{
  "num_hidden_layers": 16,
  "hidden_size": 192,
  "num_attention_heads": 12,
  "num_key_value_heads": 12,
  "head_dim": 32,
  "intermediate_size": 576,
  "vocab_size": 4096,
  "hidden_act": "tanh_gelu",
  "norm": "layernorm",
  "norm_place": "pre",
  "norm_eps": 1e-05,
  "positions": "learned",
  "qk_norm": false,
  "attn_scale": 0.177,
  "bias": "all",
  "tie_word_embeddings": true,
  "parallel_block": false,
  "init": "normal",
  "init_std_qkv": 0.0361,
  "init_std_o": 0.0064,
  "init_std_up": 0.0361,
  "init_std_down": 0.0064,
  "optimizer": "muon_variant",
  "learning_rate": 0.00171,
  "lr_mult_qkv": 0.5,
  "lr_mult_o": 2.0,
  "lr_mult_down": 3.0,
  "beta1": 0.95,
  "lr_head": 0.0078,
  "max_grad_norm": 2.0,
  "warmup_steps": 200,
  "schedule": "wsd",
  "decay_fraction": 0.901,
  "decay_shape": "linear",
  "final_lr_fraction": 0.0,
  "batch_tokens": [32768, 65536, 131072],
  "max_seq_len": 512,
  "doc_mask": true,
  "train_tokens": 489800000,
  "max_steps": 6832,
  "dataset": "wikipedia_en"
}
Each number is 500 + 25 x the weight over its row's rms, rounded and kept within 0 to 999. Layers, rows and columns count from 0. Numbers have three digits each. The size before them is the row's rms in percent of the matrix's.

# layer 11 MLP up, 576x192, rms 0.104, rows 160-300, columns 144-191
101:520486530481536488485495500533506448508498481467496497500525534463455514478504466496466500498531490507506496457486463421523507509533513530448532
106:472505499498478533503515506474497451516503529521492497532457527467521514467530502462517473513485507515479411527521507495520542526499480490510481
108:539530522471528482474497523515517475522485473515472476517507503482493512515451479532501504492532500523511551518501505492484506483461516487513426
100:506504483463475505492477521511506499483482521506528530478466506509521441508517494454500530458527458533499484490489513500487527485471476510491522
092:494512494462556472464546488538489513468475507490510532470523478506525513470531487454495511500540504508453508478524503457504518499476484528484505
098:502522472521517532516491488532475523475486477497523493463481497511466494527511496508481477495475497515515490487473531472513485508534440499486516
102:506525488536490500473487478494473510460467520481457488489524515468472505487533477480500517499515524497470448470502523512510521479487471493481478
107:528492474513514492509524511470496522481505503512529510502506469473486505453515459475482461546492477494536489494527478498522515505502496506517477
098:517491505518524497468535515482479456515494484505490472506484456532499460502493516541506506431465499540491482520491522517526522516500483481517513
099:518491473505502481536508513549491505488500509520509549495478535448495501490532478513477508517504452555507475514468494481489496483530507469513497
099:481536456490523440505459438515495505545467527499522504487527501484460527525528509489513522463492472487459471497519496528503459511449520488491498
097:500489449469524495479536566510455503462557522518532505470514491506492458524477495489459497518513525500520498515481532512473505496480458476528554
096:501514511468482514492468470456503482534526522461496480497474483505453524502497497475477539535533517511470495510466485522519520485510491492550525
100:476510522499478490498501490482507487504492444481522466476480443468473508558494477440496530507571479500529485503501479511451491460490500458519485
110:509532459533528477495506493464532458477468449496508532499517513471478548488516488471470487500523456543504496485516510491477492517502471513482529
107:536501501528483473465512497471511494467480523536478489463476493493466480543512460466512506517512505538502498523458494527487525509448483513507467
101:504507518526514492503460530471500481550497498494524507494489544496497485449461494473485504482509502493437495561517488519574581471500489483529498
092:484484485517509517519495501528509488547474525510496536480436517486512515481485511469491527503482539529543469524469510497513458470507505491501491
097:515520477490490478497492525487483523470528480467519533470467507491457513515525543504523492507450474514502481474474555494501539428529562498546525
105:551536487518478514481528461486465513457509503486508524460476529488540509502516482496517484532483532519455481542504533516506529491518502552481532
104:486502509513510496494518543447502516461517460494512540496557507473512521484452473460518470518523516531495501529488503487519512496489504482473515
098:514458522500523515500475509503500495524514490467496491481521479460479497477491520465482511491474493555486474527483498516492516471507518493455516
089:484514487432485510527521478494500455498489509489470497513506472485533479509491483517482502502499513474477564492520446479521507519516506472520492
095:493514485490468521522504496463485486514500526509514501511427518487467481506541500479492505509484493503493513535518535472554499506520500496509495
093:535502501499470485519553487500490521488462496488513482502528469477468492463506515487518499533512522527481518541472527510519499505455480488502536
106:493537504547482477462525476528502473481479490497516455467496504574549487532480480515492476491532503527473494518500514526501533516489481452509471
104:460493437485499490493527466504568518458463487530520486483501518520478480486535511492486518527469537540540520572489525515489537486481447461510504
095:502482512558487498498497467492491463492572503476504471454486507501459520474548507507540504520495539482487502502521521499505504488488523499489495
101:530438474496495538467484521522564475478465549487528559450525522481469519481506564507491523529517496487454514516495577494522505501495493430455466
099:511494499495501502550526503554482474487454500546544488486522497482525481477495511479490460487502466503530496482458501481539495492494514495469505
094:479510527463534456519517503495539526431517542494552530488523487505487482503494518473510474503443508501507527520518476519505501479507469484481491
095:508540499511467503476512510464526490501529476524520528495518493523481491481507516499473476470491509503500454497467524528539470461457500458498489
109:536470502541535508536469452506481464473521484491505475511524526508505541493484499487447513525494520483509540541495566543450538452521470490494449
102:455529545467518495495536540545482495515509514489509493497389464471490531531467505482478506524430465505512531458503491473492495472480496493497475
100:488508494483509471464498493520518515460498552486494487488469498499512526509491488518496507520479490506449480454485530520538570541492529513506517
096:509527526521462487499510509524518515489550550509457495543547506487523495481516534482497497467492540520524472546459491470479473480462485498467486
105:502500491503470541535524474527549494446469478522485543490509483529538503462472485503491475522518501497514484493468501494514520453433505491498515
093:499519528511467536516517490516515528467496452523479515490480509490509466460498502449496478509502561510546487544476464475552559528481500513545496
094:498494489484508468527508483489490464554512482492516464464536439489491476508554474511497482483525515495454548500484495503534495473461467473502458
102:499503504524509474541494467549508524481502480490554493466524504471504508486508506495505483474477482508495532479481504494482518456559539457517474
089:475489494516519502561512502537516513513475466531490492477453510495482508527484495501536470529490479530508498496487474523534484520530531481539505
098:492534482586495504501551491458484503465493490482486544467520502477468456484526560499532503482510540545495508479514490480513562518492498476516501
107:539514502478508475488516524485501517537503528530500512537478468526449508501504493511482488522456505508471535504486472528514524488491489557504431
097:536481484507551508503470497465474419520474531525544462495518538503500476470530496527463529504488498537543503507536533520520492512516443516500503
096:558540549515494441560515501519498507491497501528522503508519444480523474446464505485503486467483518504480493456518527484502490508497493480473523
092:508451544526495450534504525484512513478502501497473520439489502509491511514520508520484499470518491534548515469523510492468490451517509525500505
098:458518489484436518513545509503492475494504468489469502459478531532525495496553527467493547464483452497510506513535510528530457486501529504496492
100:502506493522489474501515485466469494493485555489503442522479487483511507465516522497512493474505494482460486510524472499464498514505497489477475
094:492502500561501540511494439525499516522487507444501467484535519529470489483481514463487481493491532458524548501512438517533511520490522533544499
102:477492447499485484508468473518458522492523483466511498489456503512467542473498495490453507496457479472466462484492520491524515563482527505474523
098:489499475491481509544513529473507473466519500494469517500513546502507485507500488477464531479477505483496505505463452518464521490453527486489480
100:493500505521485481454484477479485501476489493474493546538474514470499465520532474502473486507509488509466483484464482475478536522481479502510497
090:484539439543546478507508501514447528478520515484489493527518536503531449540489490515534482493534486491492522506481456544499508492482496470541477
098:479478518517486505537529495528517536524503503455474518470510501488510531490528430466491491522527477465508434460506501502500539513519512522503537
106:536527508526495504493521484479514508481516522461490513514484490495506494511547479537526512517533497553474539487452487534519502471482492474493471
100:536511463481484495514520471547490484517527455474542546496482557498462529487489443483500515503485493526501466519502497498473484491517510514496533
104:499522486466506485524520497488493432492479462508562503504463507520466489503450534490495498483496514522506528502523524458520523467505486517504511
102:466463505496467511506515498473496499450504519473467513502522486492529516488484509508525490533468472530544495507505453529548517513493516496545522
091:488515480508485480493527460511473496480521461470468513511453473505492467456499477477495499485516478493512479478536461533511512510505495535507492
095:459507479480501462467466520479486494497508500500543544507509542502473514492489498488520521516524434474479476497475511530514522501480496512520489
095:460510526471482498532452484527477480473516539483477510506502504497474520490463467520492484485497532465489506512491518499562483516512499490472513
099:485491474533518528494526559479502469525492518502487501464454495507488526507449494492514467471486482476480528532512508500511493506497472481463498
107:485481520462455470498506458519531517477535506496520497433525543508523506528518491493474483480487507496499485528475492543505536520544537528471523
101:481551494492518483506469527474469530476520523458487505466521531497563528482494493487542476509492496516485491507457542490512481470525519521515488
102:546538500478528486528535496505511486504518514519519515508489482487468490475469470569463511543562485498547466498520498483494474495506458526526526
101:524532468520498486513547527490515507523557463506441492467480488534498465442481486448485507514515528506493432482522490499552473495530471501551525
099:504532483492495502551557476511537493516444474502489538543478496519478493476507483505457534498512462555506482503507496520526516489493482500510497
097:519474463472458484484482477479523506505506567454523477474501483462498448480524514483500483477532492519458473500462497492493506532587503523537485
092:513518497507469499488524556487479481497473490449501486491489540543531499508515539469451495512469510518509475494562426492484476455464514530506498
104:504448490532539462521458498492481504468530496483511494487481484474503517511498523473518509483518498510477512475500497507523535468531546498506495
105:436535461534493529563526520505487494477476488497510498516530481494510504511481535516477553512498515497452549474512492543540539507511545517472448
094:532515473489490515494494465492502483520469561475485476473532521500511479508480532520492490506494550506459580529511496489522539514471445509517463
089:535500497539500444472452524445533492495529483517473516484514523465487474458447509496521502483506502504493501525504517531452503508548494476474495
092:533487513510515544460539535487492493492503530518492483511513448486470492512489514467531505457488566484489462500481516474492509479459477500543472
100:501499496484488504506535495478465501482570545491524469509486505501525482497510488503469486481501476494476525487523504507527449474484503490469474
095:494485492449488457517491536487471440533475500501510528524523515525484539525473483541519515509477490531491499543487531554455541515476507516488487
099:536519465531503494511542504528510477513511454489540530504521527486511471492505511475516482524534482504488555507475496491490515519501479517473500
099:461525522511529531511507527511530487484505541521492521455514464499485490508507492502489486489483526564522517493496485548495525519453496497508483
098:472529486486572482488502502457463500506498485506502515529524499541494485507541499467462502506504492503468470491450469572492508481436501494478473
105:514495471532506521528512523505519483501463516537546532510460525516450530502501519520484505507544470525469525468504449499503512436474503492537519
089:518503475493475501490499519518522500508476499530508528517547510436520437490524475502519501443484529519491499513503541491531492538519458520483520
103:491494496483497502506498532541496486449502515491544503488505456494452518494455495463466486534498510473461517517544446486507494504503496547533501
105:488539466491496510500515518503485514508482506476471541490534502495458539464461424505497555468494511511491491488517522510488502531497492493499451
095:486478529465506439476524470517528493534513527489473461503450498501505473507463489514483486512490478560496466495477463513502540536458540513520501
099:486517484496526513488515496519457456503482479516489511505541472463502503467514479499456493538478519550504516490506507481481522546500480500509490
098:509503463549490517502479496483505521521521517544455494506525522451467520505501493544550510515529512502494484451463518516505496514513493508464501
103:517485510519501527462495496516514500535501467485483517515494466492434516460536505515498550486439490521493496506552444504568470525567451513508517
093:491478503516487540531487491500506440468455516521511498466516481509489541560531501505525501497526450511502523504509475533512527540528508503507495
093:470483468527487460512522566505514491467517505487513495477515505500503486500459534462490516443497455534499515488506501511535541551516477506474478
097:494486512515498495493543507534529500512541506482514489491505468515528513505500543503508483518530517498530512492506480512532472535544504445525532
098:462505503496510552549496478492469500494469490537527489484520486491521469480533546482501567529468529479488488523508489556524463526496523497520457
103:488488483482496502496516514514522502455535527477529540534486491516522502466541551467479528519489481492514520512499476466524496493466485478547505
102:478518543576516488516493481474527532500528491516513515444513507484470480482492512515485507505497491536491519499519488538508512499491507469494492
100:479496490513496510501481482494498479512511549542485475497574514452484506468482477431507546516462523466476487539477478524515528484506505482485484
094:510472481530490494522509465519477494490452504473508467508521526493474481522495469470508470529486493564471552550470528551509510486498503502493526
110:507521501478519554492505475545500468498453490511545471498537492501499501483511468484498508484530465530459477531448493488529511474545477509469510
099:495480498480498472500511491499492486508501487483527484547525479508559489473492484491468465534506471498461477512504450491486557488496488526502496
097:520499524511511515467518515491482482506504512465495467508516480507483509458522520466522460503498492488497511555467427518533498515520496477517498
102:486508501509515523478479512509522490500530535522497541466461495501494484449492553545448499530491490511485497486451508502520533504501433471485486
096:514565513552500479473495511524550504546520512488503495545476488481473502532501474483443514513494493506524468501470548534496496491501479479480494
092:482495548480494507475453536495487516486513477484493531472481514549484509505498457505544517528481484487515469514449459530507520490483495513521492
101:422512489493575512519505505521541483498491531538477494513479515444471538516467505479495505502497517525540500515522465514503534491485488450486502
102:526461483523495476485496560470498508513497484480518525519517505499535498507461477496519529494461527531533488479499499530481458483515471494469521
100:461479505515489487547504491495492502473472516516513530510543525504491457465506483507488498502445471495498501526511532473524449568479460500540465
104:493498489478500499464495516549538526513530505483462481482490510474481498517487542454502496479520509488497534484503521488499505491504478470488482
100:505528490496486463532504543500464508501530468518499539498469523504501513513449434525513480491505481501517500488465478501503497498465528497497504
091:443452494502452508494487546504495495511538475536509498505522501517472480440488501491469500543505496519480495523448480518524509535505492551518427
100:470540458494498502508483502511478472496533506478528481531490467494450522496511475497509474465485477466537517543500510493515526495538507485500460
092:529504463473472467495487471483464488477543488481501456455512541512500513520495467479487513503524467521498493520491530533518473458476546523485456
103:484540434509505478524494512516479482479462539465545468523524462469479517495522470478475514481478490494460501507491487526531500489494541521525474
106:493481451502464455489539497480565472535499540506510536451481495478510483458510514477525458543457536499539565515534539561513507498537485526501521
106:507526525548535478459508475507523464464532482513523502490547501464523463490469473493481473509461522508505480492504478460535506510527541496485548
097:487488480456481464504465504497493496455511505507474487471521513524475471469530498507524499461538488501529493512479534455510509511500480556527444
092:490495539568476480511499482481500479505515521522471516533455521495490475482502509497493508461506500486497467519509511511454474494475492457514489
101:454521497509492476504470514460491485506500497486468502452498445510527543493542488477466504550536469507500491482487485508499527504468493488512487
107:481511509438509440517474504514515508478532465482508519480499482510474509501527510467483525499487490512478512500505452532501482493557474477493509
086:481503503485492519496460523566518498473536474524486509492467505484511544458508513503494506466499485506535472551582519529525498448494484472521472
100:482530456508491487487501505493492482474534503526509519522494462501505498487507482539438479505522507508472488519460517514537488487517517530433486
109:522536468455496487506500469493526496541496554445497496485504486497488513487505513490452471508498478514492521511477479525520552519472462483537447
109:522532525503481472546482529471483491472476542518478489488543531489541456516496455527506496465515491524523461476498538483517513494463484515475509
097:482527467523544504492516513508535514458484524471497502501533479498476522493454543493479495468497469550485474518473529535537551505455477501490469
095:490511499497434507497519466505497488504464508495503484483491473458475506483517541534466514518516511507503494522502539488529508511415519519492499
099:528514556492485511566504531497529465475520524514512524479491499481529490469479500523541472531511484550499476505515463493544498512476459532479510
092:483495475543543522494534496508488495503516520485472507477502492495548519481468546487503511461505510506497481504508538495512495480465505482460515
101:456486488538493460477528560514513524478485474511506523488479516507489454505513467507507494488478505498498493476495511481475495486472477525552503
093:530498484461519499514501500518523500474511513506495494513538524468456462480473506483442481504485500525536499527482516534502524478480476505515539
100:548517516480486513444479470490510481486507525545476484551541500490473530495499507486511532498527505504472450523460494523523519497520452460521491
103:502502468529507486501498520508499410491466524514505486490496452500462463473522495520510482453496488506490496556558519496504513503507542478519541
092:485511499487498508537500514525519510525505559516489506520526498465518498498493525474481470512513477532489516508492513470546508534520493476477505
109:456505469519527503492527530498473499485509500480517553492529504455480486516539538485451478542504471478536487484524507541471534503515493488467519
102:476500498516486497486514537470510508504498514529506491532513503486473520492497504498458543503515507534509502506455536519503467495484486452532468
094:519479488479499503491554500490492509521521493462466463487473483512504510490522524499507512540496499518550500479493497553529532505541519514455497
103:500479474487497478522516514484510485494485467515474518498479504534475518485535528537499495500480507509513554533522462488489525486513547501538503
113:512497545489458492501471513501486479499506525533454506505531499493471525487556494523455513508516475505516527516484515457515521469473473504499463
102:475529516512439475512540523505505493496495504474500518476512502490500496493479523522506504461471501527475490534492490532518517511515489536461484
107:483416466496491459490495487552477505503477467470459492466491522489496448467479457535454494499510523505509497535541497520485496465469503495547485
104:499501497484551463498465518523523483459516531469483494482497508482538466460489466485450549496495518539516483523491484504524494524521526475517456
107:529541509495544493477471476498529451519507480496509515468499496525495492491447482485517528498541493503472522518524462497509533492483478455480493
097:528524504523516508498519491500525537484536496503460525456473454480512487520514484529517478515476458490488510539493503504480482505518517485478476
102:473498475509489474488522487490479485461451505494481500480502516471516574537499513490511486525519482495494515484480519485544492486484488500448501
094:537504483528486469540532483506499505517481529470502538490517473541500482517492491484480498497480512481484480521522465540526549487526513516571508
# layer 11 MLP down (transposed), 576x192, rms 0.33, rows 160-300, columns 144-191
106:532531497489499526483496454511490485540431456465509512520508509487531499517501482488478455483482511451445538489478525462476542501498505538485472
109:529538540505486535446520477561507482457474512540465481515468517471490514506533484503442535542519499529520514483534542468487481488473462494494495
099:497511483473489464492536445499517503517494472466494543506538516494503474428562501541507527523490506492511509487510526474454511499516492459558514
098:513488490505498436488497521577521514491513531471541480476502508515520512486451511499490528463481492487518489457481489491510523490459485530439482
089:533474527503501473533483514469451446462549484512508493480427493497519491508493511533556485482539452478496480480453505476493489469486474508489494
103:515533485504506496478514478487569483497458516519487484489501492502533499488515482463511498489449503463531515491506513513509536497549470480505490
102:533537519482502467514468479509481510514478507494482513509537513515527483477555493503499496493549506494541518494517504486444510483484510526487484
110:469527468508526537499498488476511492475565482507571513492494521564425511514521521496528497529501524540530501541480516499509490535537514469494534
089:501518495549509470492524524515477481471509483495524495505493509562510527477461528502465483563496507553496508459486544477530517444480526490529505
107:492509488487511509526542500518480511463525493510456468501507474493479540459504499492518520511508480505497540553495520454485495482490496493496476
096:503536507539545513504502481506471501462489520506519489495526508453511505498545494502483501477468528495527475507510515541531443500537513515505506
097:516525472516499507515522516488512524480462501507516486490514542552446467499467523493494457525544523491493508536496518530492517513507496487513479
101:478513479459521523485516454543530502516516479475509460546466527491522529502507540536513483483505497502491504476518521541476487489489540494441533
100:544501454508530497469499461530504500519516528532452484497510511495479496487517454522499500520502515531458501562492492507540488450492504459498584
115:517497490494506486475511496521482463507439506519459479497491536539531481547505501496463521492465522457529472516494502523508492515491519458504548
109:494498523459469498523477462524505504505508510467492485495510527483497503495489519506505486506489464524521500525540480458493568526497503475511459
098:530503536510476518497465531507516509489438501459534497486512491443469483478487481482467516471546526483480489524535500493494505521494490494514476
094:508494481511494538463483476540493497514513495549513510486546505505509469499485507495527466478536516498517500496516506441473522472496511525444545
096:500507520501468523519500523565491518530504503444493478484497542460530467465462513475511508454495508469480492466510450494500504550514531505483492
104:496475501503436531530492483522471516528512520500481496512544515406486468470531502462447536512486509505516478452461506509501506553510486525513507
104:551519489475475503469500463489517512502499522542492515521531502549467557519494475501487474494460489532530486495490507510505517534488493493497557
098:469524508501506515505490483475511497463466539520492478495503478462497521521500469533473520471505491465516520501528506487493425512480527518541488
093:507487502506529517529518533456482550455494504517483510555466509549541478480514508497496537484464530493482497530459496550526508497491496452492484
096:503570514494493471508515526505476486544493498491458449497522494545518490481528508487550504522484495512506488471527533463502465493503516532510517
098:509550519464541486476506486526431494530513495505522512533525496479481526516514472511538463461485522485445463470506527476492524487485526488499472
112:534491496557503512478492525490539494505479501527467477516478544611503516503497535508497460511483489510491511460534516490506460493462508502528496
105:469510506494486515509487497493535504503480496483502470517552503507526501543435507520532517514488569515512494519464502516515520497480499503511494
095:511499492487487482468504505464506515520507519487518468524476501524545464511535516496507478484491502486529495487486560459465462512497469547504515
101:494516469518479489477505509499506505461533509517526510535446451501479546481521495502516490468505462504524536498495477509479518483539537497497555
101:495553491474492503504480550513501476496512466517504478541519454533477532523542444514480547479497477542513511519490489529484494489503497524492469
097:498537521490492506512483489501480468545484470498512501445484501592526518510516507508488487515508445495500515499508547471470475526526503481500526
088:493510504520520476501503515500526542513491461491520495447514517517527468505499523446483528500522486513460506496502492469477497473470522507502465
117:484560533502549468472480481503454440542510481499439495489473472504486472478525470520475493508497485487488503463499516491511495525507478501488455
095:506514472481509449487502529511509510513510500504519447521528540449427482504512492505537488537539536499476490456533492532477458512508537548502474
095:471516474511546508554516550517473526476493462488488499530528450507530506494494488511486458566507500488529486504535496497472420478510523530547491
092:489520486490479502470490480501460475466497450507527536490544548526494516527442502458529504523505527499462505510506501522510523537504555474497474
105:487505514526465526492484493488503533500511507455513449496501480599519479448504513512511483477524512507515473482519460460504513486503523524486501
093:554496473505513500493521519451519502500484513489549438519505526477503480510446519515474453479509492446500484504485500526460466478559513487470499
088:544519501502512487463437505520488523491502513508522510503511547490481537513506497504498480506475511541483509501513485545504522465488498532484517
104:502514487516537508488493534438448516497502509479470525531527525464476513507439523515491500509520500485467494515483504513499467501484515517505489
092:500571524512460498469485511513500482478483514496485495496497467551511475512538475495458521442490524471525484471520493519471501493469513501497514
103:515539507475542493528510524539540526486510470544507488498498461448484526503526507486514525476531510495501452500495477468523527497542541479496493
105:518517505532499499473506505501494489523469471503476493488484544445468508483532498482477515510521444478492461479504521572470497467495499490493496
093:467521502493463480517476513478523512467505473496512479483555535466521553507493491524531481497506484507488486535509505451511517479486504511514514
093:476472472499495488469509489435483415508476518507468476528548529448510503503493495486470548495515489540496516489496516459505476524502505517548527
091:496521515516532465504501494532526512547473522493502503500487480535530468496504471485524462508503458497475524490524526543547493504526497511457495
098:468495524495478488512517498508522487515502548526494479488523501536444496511519517484486453487527489489475501465492490529512507511518552479428520
099:492509533465515491510510551525509498443514477516476493518519489513531482492511485488491492524498464480473546518489461507520487475468495508492498
097:482529439550491473517481511510498522470495526544482521496535467554507481502517513524562481505432483497514465467492518500493505497495534498510479
110:529497516500473498497502510496500454505491512455515510510475531515496516497524482485470503513524514518474525564475457502466533544462463510496555
100:483509485508497513500501509497493487492492490507511488512492481524506531518526504484509519544510517520506515493488481515437468535550517477452480
104:513500473537478476509486488514506503549523508520488494532465491509482551459451449508492495565524495514487487495484522471464486519520494510519511
090:466509516517502506444482508457525474494512526544481480476483494451526480519473521531440462522492490471525492496500471485475497510530507471497514
098:479505558485534471468475479459490479502488531513505476474513498505507460472477526504515485486498492484464538521481517519452513524501454502503504
102:514572466492472476509496487474475479528484487483538515500491475502482480509534521520511494492512524530457513486515473449536470531475505523483506
100:441551484469496506501501493512479475537502533523509501473532522527501500509450487487507486484510515576529499475491493476489505487508497545532484
114:513501480516536494483523480492492503500509540502548489535484509545488480547504526485468491525516510475469498479523475505497521516525505496519515
097:453470514476516484504500465473496515480474528505533484522501529521522524485558511463527464502503564504479509456544507545525534493459488535454458
094:485482470489475517487525512561510508442507472530497519455527500443547497510568492478545490562535525499487488524511481507507450483513486536508504
091:503457497519430491505487509532465512509513497509459494501503534426498508511534525480507495534493494458500503528479531451535513539448497521540495
092:521497513482518535473504490502512525482459518453490510497480541463533530480447503507465501486489486484496490522470485503489500475475521484499499
096:503496534498518516482509494498502494512520473489483502501503509517539499507497490501518488487449463533479490487533498512524517463523464482484505
099:544491454513506518451484482520515486517507498528542457465492542504494485535506536503500515480482505491520514500488520546505509456488505537476485
097:464494512462496485452484482514507477496507497468498493480454441480529534515493465478496520465484496480475492481480513511519487491465543494504516
110:501490514502511485491523456509480496495516475506507477484507525497487527479505525507499548494503505457514514504504482502466509507508563513539545
098:537510553538506515490503493496521489462499460480526514465475509502483515487497496503502509511471456494486553505483560485475429497530451446516464
093:449487502519496490494457551506488511514451486498530505519486536509443502483554525503499523534488515464539494513481529505483466465525478461513504
093:485494524495495536534476495493494540479524511456503488481495476505481524528473448508524495494498488496530509465493492465449492523500525506508480
089:499539481493498475492518427500487480521512489530512483463501513509482503483472482502537485498509495512513509501490552478517513538508472504467514
106:481519540503464519467509548497527510503525456520509484423489532509524482494506450464496496499516487497499494479456505517495508474538487466504499
113:487506487500536497510520498507518523478477556535481501476516469481492525516506496521506487501489518519500514439488477525474513528470488532479530
098:497493503532524570520517503491504545489533528519456506494512498490483476505502438509491485527510497493538474537467487505478484485524491505491551
091:496484483479484529544495456533463484506475539536456480527475454551525475471500514505523504519485484498526469481495521483526499524534493528500518
098:504477538506446541522476470505495510467466534560538524524529477444505486527510518520467509511495511497485503475541540474556515473505483477491493
101:520509478485501502473503489504535512498501475472496511525485467494461414546475500525478491550520500498499521494499498479528509546535488451479474
096:509456512467482476497519501521477507467517510497481499530539523439503463512529526551446498480508505504502495495468501505504485543459510526522484
098:484476530531497510495488523574512519462444448488502483555522465533492513500507516514481517493471460507496480524471522485482469510451514514473520
096:483510509506494489549521515478474531520481480496499479488528521580461512487435522469497487512450524523516493501503503491491498485501518462520488
094:498486492506478484518482475534479499531498505500513514504521491526461490506508483512487499474466514540472457544500520499492504491516535535478501
106:551510477521461503473485498491481499465519507489535459533444560462479483498516510479498485475447507516458490536465517505474533505496479484486485
089:506515495480501518447469506514455535469477528509506521475444471464486487498459505535570444501513477497504487467532464482492496520513527490509500
108:531521497517501516493496519498459494476485499490532468515502493559474539479504526477533453498487512521543515479503497522503463499532521491537483
107:474464571522487495513529491444500467440482513502538489526470493516530478502505492510490518492530462491476506482505481498479524510528496520499498
097:471532466495462537497465514509508468514479468470506493479533510529535497510547518497480492493517534438496502517515506526476510496525511526486459
095:519466512552530528510507472465502500521476518522479509490496478467530493529477499489510501497483502459494536508493479464526508509479508474433543
095:539535479528538493488493542495470509489501484528543504524493504428496501534538491458460468494525463515473488498482518523544452474468491506452530
098:469508459543555498478526512547501511533496463504485501511493516503524517481451515497488479501539518469485520530486488486514497473488509485523481
089:465512453486482530509493530526511534487541464481493510562499496409475493448539507513514489488510561491495497494499508497507539497519524502450507
108:511493498520524474529491516484446513510492470492489495492487504453534548487504520496449503486478554512540501507519501484467441503512505537505476
093:530543463517532456477441498518519495505512445517520475505538492494490505511513508478516502521514501480521506492531525502528477494453451491520510
099:482497460477527521484494537494489472539485463501490481499486474488513480503462520556488444518502518477499500523538515500447503516527476452512519
101:505489509473458531507474525516511526488490521514487521499459511506513509487478475494487496573488483484448542500521486473495474504503517515518486
112:472467428485482503498531498533496541488533503491512490514517460450504481463518517511486501542481505451468518513519504501496494583497518544499489
098:515517521524530482495532524466491536517472504529521496471464453526475490495485497477475472516437520513476484478464475528493532521498489482516517
092:490519527492509469526506519519487449528513488494504516470525490556491505516506466516533460523489497429562481506508488473519487531448474533492516
117:498506505534481531512480519451542493478497502543543449518514479508453514508481464539509524473503512551532489512470470470505496443539525508507518
099:522513469507480461544496484532465498545523471507514446516481558466550532513528528520502476445505516492477497482472515508471537579485497463539524
094:501439494538484433535499490504533499523531544513488528462492509565524495469514438479508449476508520492501486487496499506491487502517509456505499
094:463479491469479461496516520516515489511524471511519504526513486528493525446460546524543499506445470515482533511479501516514496493465457485499482
098:508514465451529460469477520529522494471483531537480524445501521501503476521500528531507482516494493543531488516495497513507502481530520467535539
093:510462458459478478504522501480518489519501501497543488538479515532504502482477488521484515548518504527559506485484486480473491511511499462466507
103:472522516492515485477512432495475540479508526526511472512526528544498506528515469525539519445518517475486500509522544535513462523449454502472471
101:482496498476520472458467496472501568504506475535526487490473508540500489553501514509539548486505483513456516503523499495523436472518494480507504
100:514496454505478469485492500538482557474557511514538528512527496501523529496505499479502470476469503468522528498498508522484507496427493495503489
093:505489485491489519524499492528527516473475493504451512522533574472529498460554463490502490536484500525513552530465546494495472514473509515503535
103:507480526484512474499478496500518480497517467479517482509512465455483499483499476484490542489534522488496491480518472522459504531504504517439499
092:531523448537496530528536464504579517517531507486484508508482475514517451526512503498481473471465487532545500461538511501491489500536504507485524
097:477500511482502494480534562506516517509444512533461480491519538504473510523491495529535452503436526518474486521522490508498512496534472517512494
099:478510511492513494479499462543439490516496509517546463491466552498532514438477537482522511504496506466503488492505470519494494503546452517484531
115:483482558534463485522489479486518475541544524467478512535525488462479507500544536518517460481519510506521506502495557487490511500452508533479488
101:529494489453519497500497528466496506482483501463473459496446534513507433489499519493510516556494466484523531470498440522483522526503492496540541
105:502502489491474495444497515457517511498527532553522497462520524449492524530507494490469444457499502506506467503534491474464523514502520529499494
099:526515468489485476529489499464525478497526502515524523501495476410518436515478488502495482516530530489512486564504493476459495511522498469520489
092:491495483468514489473486523499505496519453464533515469508483496509495472509475484486545530531489502504484520497511529490537496504526488493518519
101:488468491486529467501468493488496574469522493509508511502487487515515452491461484517472517520513519494495479517539514518483557540514569530531464
098:532470511454481492477515508486497529491549526531482507522498496442531506469515489506484480483486464499518506497507553530467497515467490507526516
084:502485475513512517475496488536521527494565506468508489540490538495467506552461527467490516478492490509486484481498537525476519532533488475481545
102:525493530515487472523483481493517471471460510524477476478530522533519472485512498487528480508479504493511505494519554522503523516501526470521541
107:511470487448554503513540488486487519484496503492463515486486510538502442467486470536517459515520516497500489530485461511467536485502489562485469
108:466489443510541478469481519492501495512523473540452489545514524506523518446496510534527487523439562493471520480523482472495498476525491492523460
097:480502464494523455509512456539532444506482510496555532491495484504474495508468492482511501490537482514489510482506510475496451501499456486512474
096:476493525533511504497485490483466555529526493454491488483514487502499536521457486518491457502534475441488479469502499472513503511466493518525522
096:505510479433523494526510531523495543540492483494476496522517480516536541468456513523504514495537513491525472491483494522485481504473527495479481
089:517505542496532463493474465480533533491505499498539499479499470453476501532493482525556515526512490511463473496493485483510513499511512513540482
092:483514514478518470488500475475495481513486494430470481526514502515482516505477506535511506477511509486509496534497499496483480477520524439495513
089:482498503489516507488496517505514524497490490520497498516471511523489502499534545469506516503486473503503545550544472538502472512482534483531498
102:503446539482522497457484501465514473505495440514497466528545502485528492497491481527521497470499490505507502482497471552508476453494556489543458
094:485486547507522451528524495526477502498447488505466499510518475545534492484463510513505494504489515503473479490483494501542501500496535502485474
091:497540511522514491481536461495496507497465503472509471514491499496501482479493503464523511516507512528493453529481493486514534527492489455476488
109:505527540497487468469525516555503462466517471454548514507491523514503481479466474491516511526483519519440491483513478504495516495485528472496499
131:502489549493500552470495505536516495531479481529515517579526494527527489476496499522520503502520504521517492504415502506452468529493494452495490
097:465540549516493489524464493479512503493455497496508502482487474550467494488473487487527519534480536495490531497488535473492510484481485515502478
098:495532509540517528446488452520487525456462546512497483517498498505492496525432497479433486505531443501541510501517547512542520512498492478478507
120:496472499471471464495496476509427482500465484495454521491520489449524495533519496546511484519501505525473475496508508475495457488486501482489499
101:530450466535496448505495479496506473507513519502504511504521534465486529520552559505492477482530507493475512507492514515495515474456496536473485
105:477484497488496509512478462537538485502516528494511543504540516504500517492520507481552525496531460460521484480480492518500505486485536445486487
104:505503490486467457537476469517517491468507531468462543509479497486504455528465504495496473530535496549524503502454513521483484472450557548508548
111:502513455462519495475502519491441518511471483493485507519531491546500508456473535518493477518516538426516518490496511490488471534527507500509494
091:527438493500470487492473510525487499494486492507507492537511522558518472503502486509517543506492557469507520493453499529481535486463466549502526
095:455518540448507483552516495523477523495540472494495523491462471529514464507496502461486492513479514505499454488534468495459490487508530495561481
101:471528512506542485488522531497470461535498504493474514520455495465536483441518511488524517544509465516524450512492497491459517520489510490490479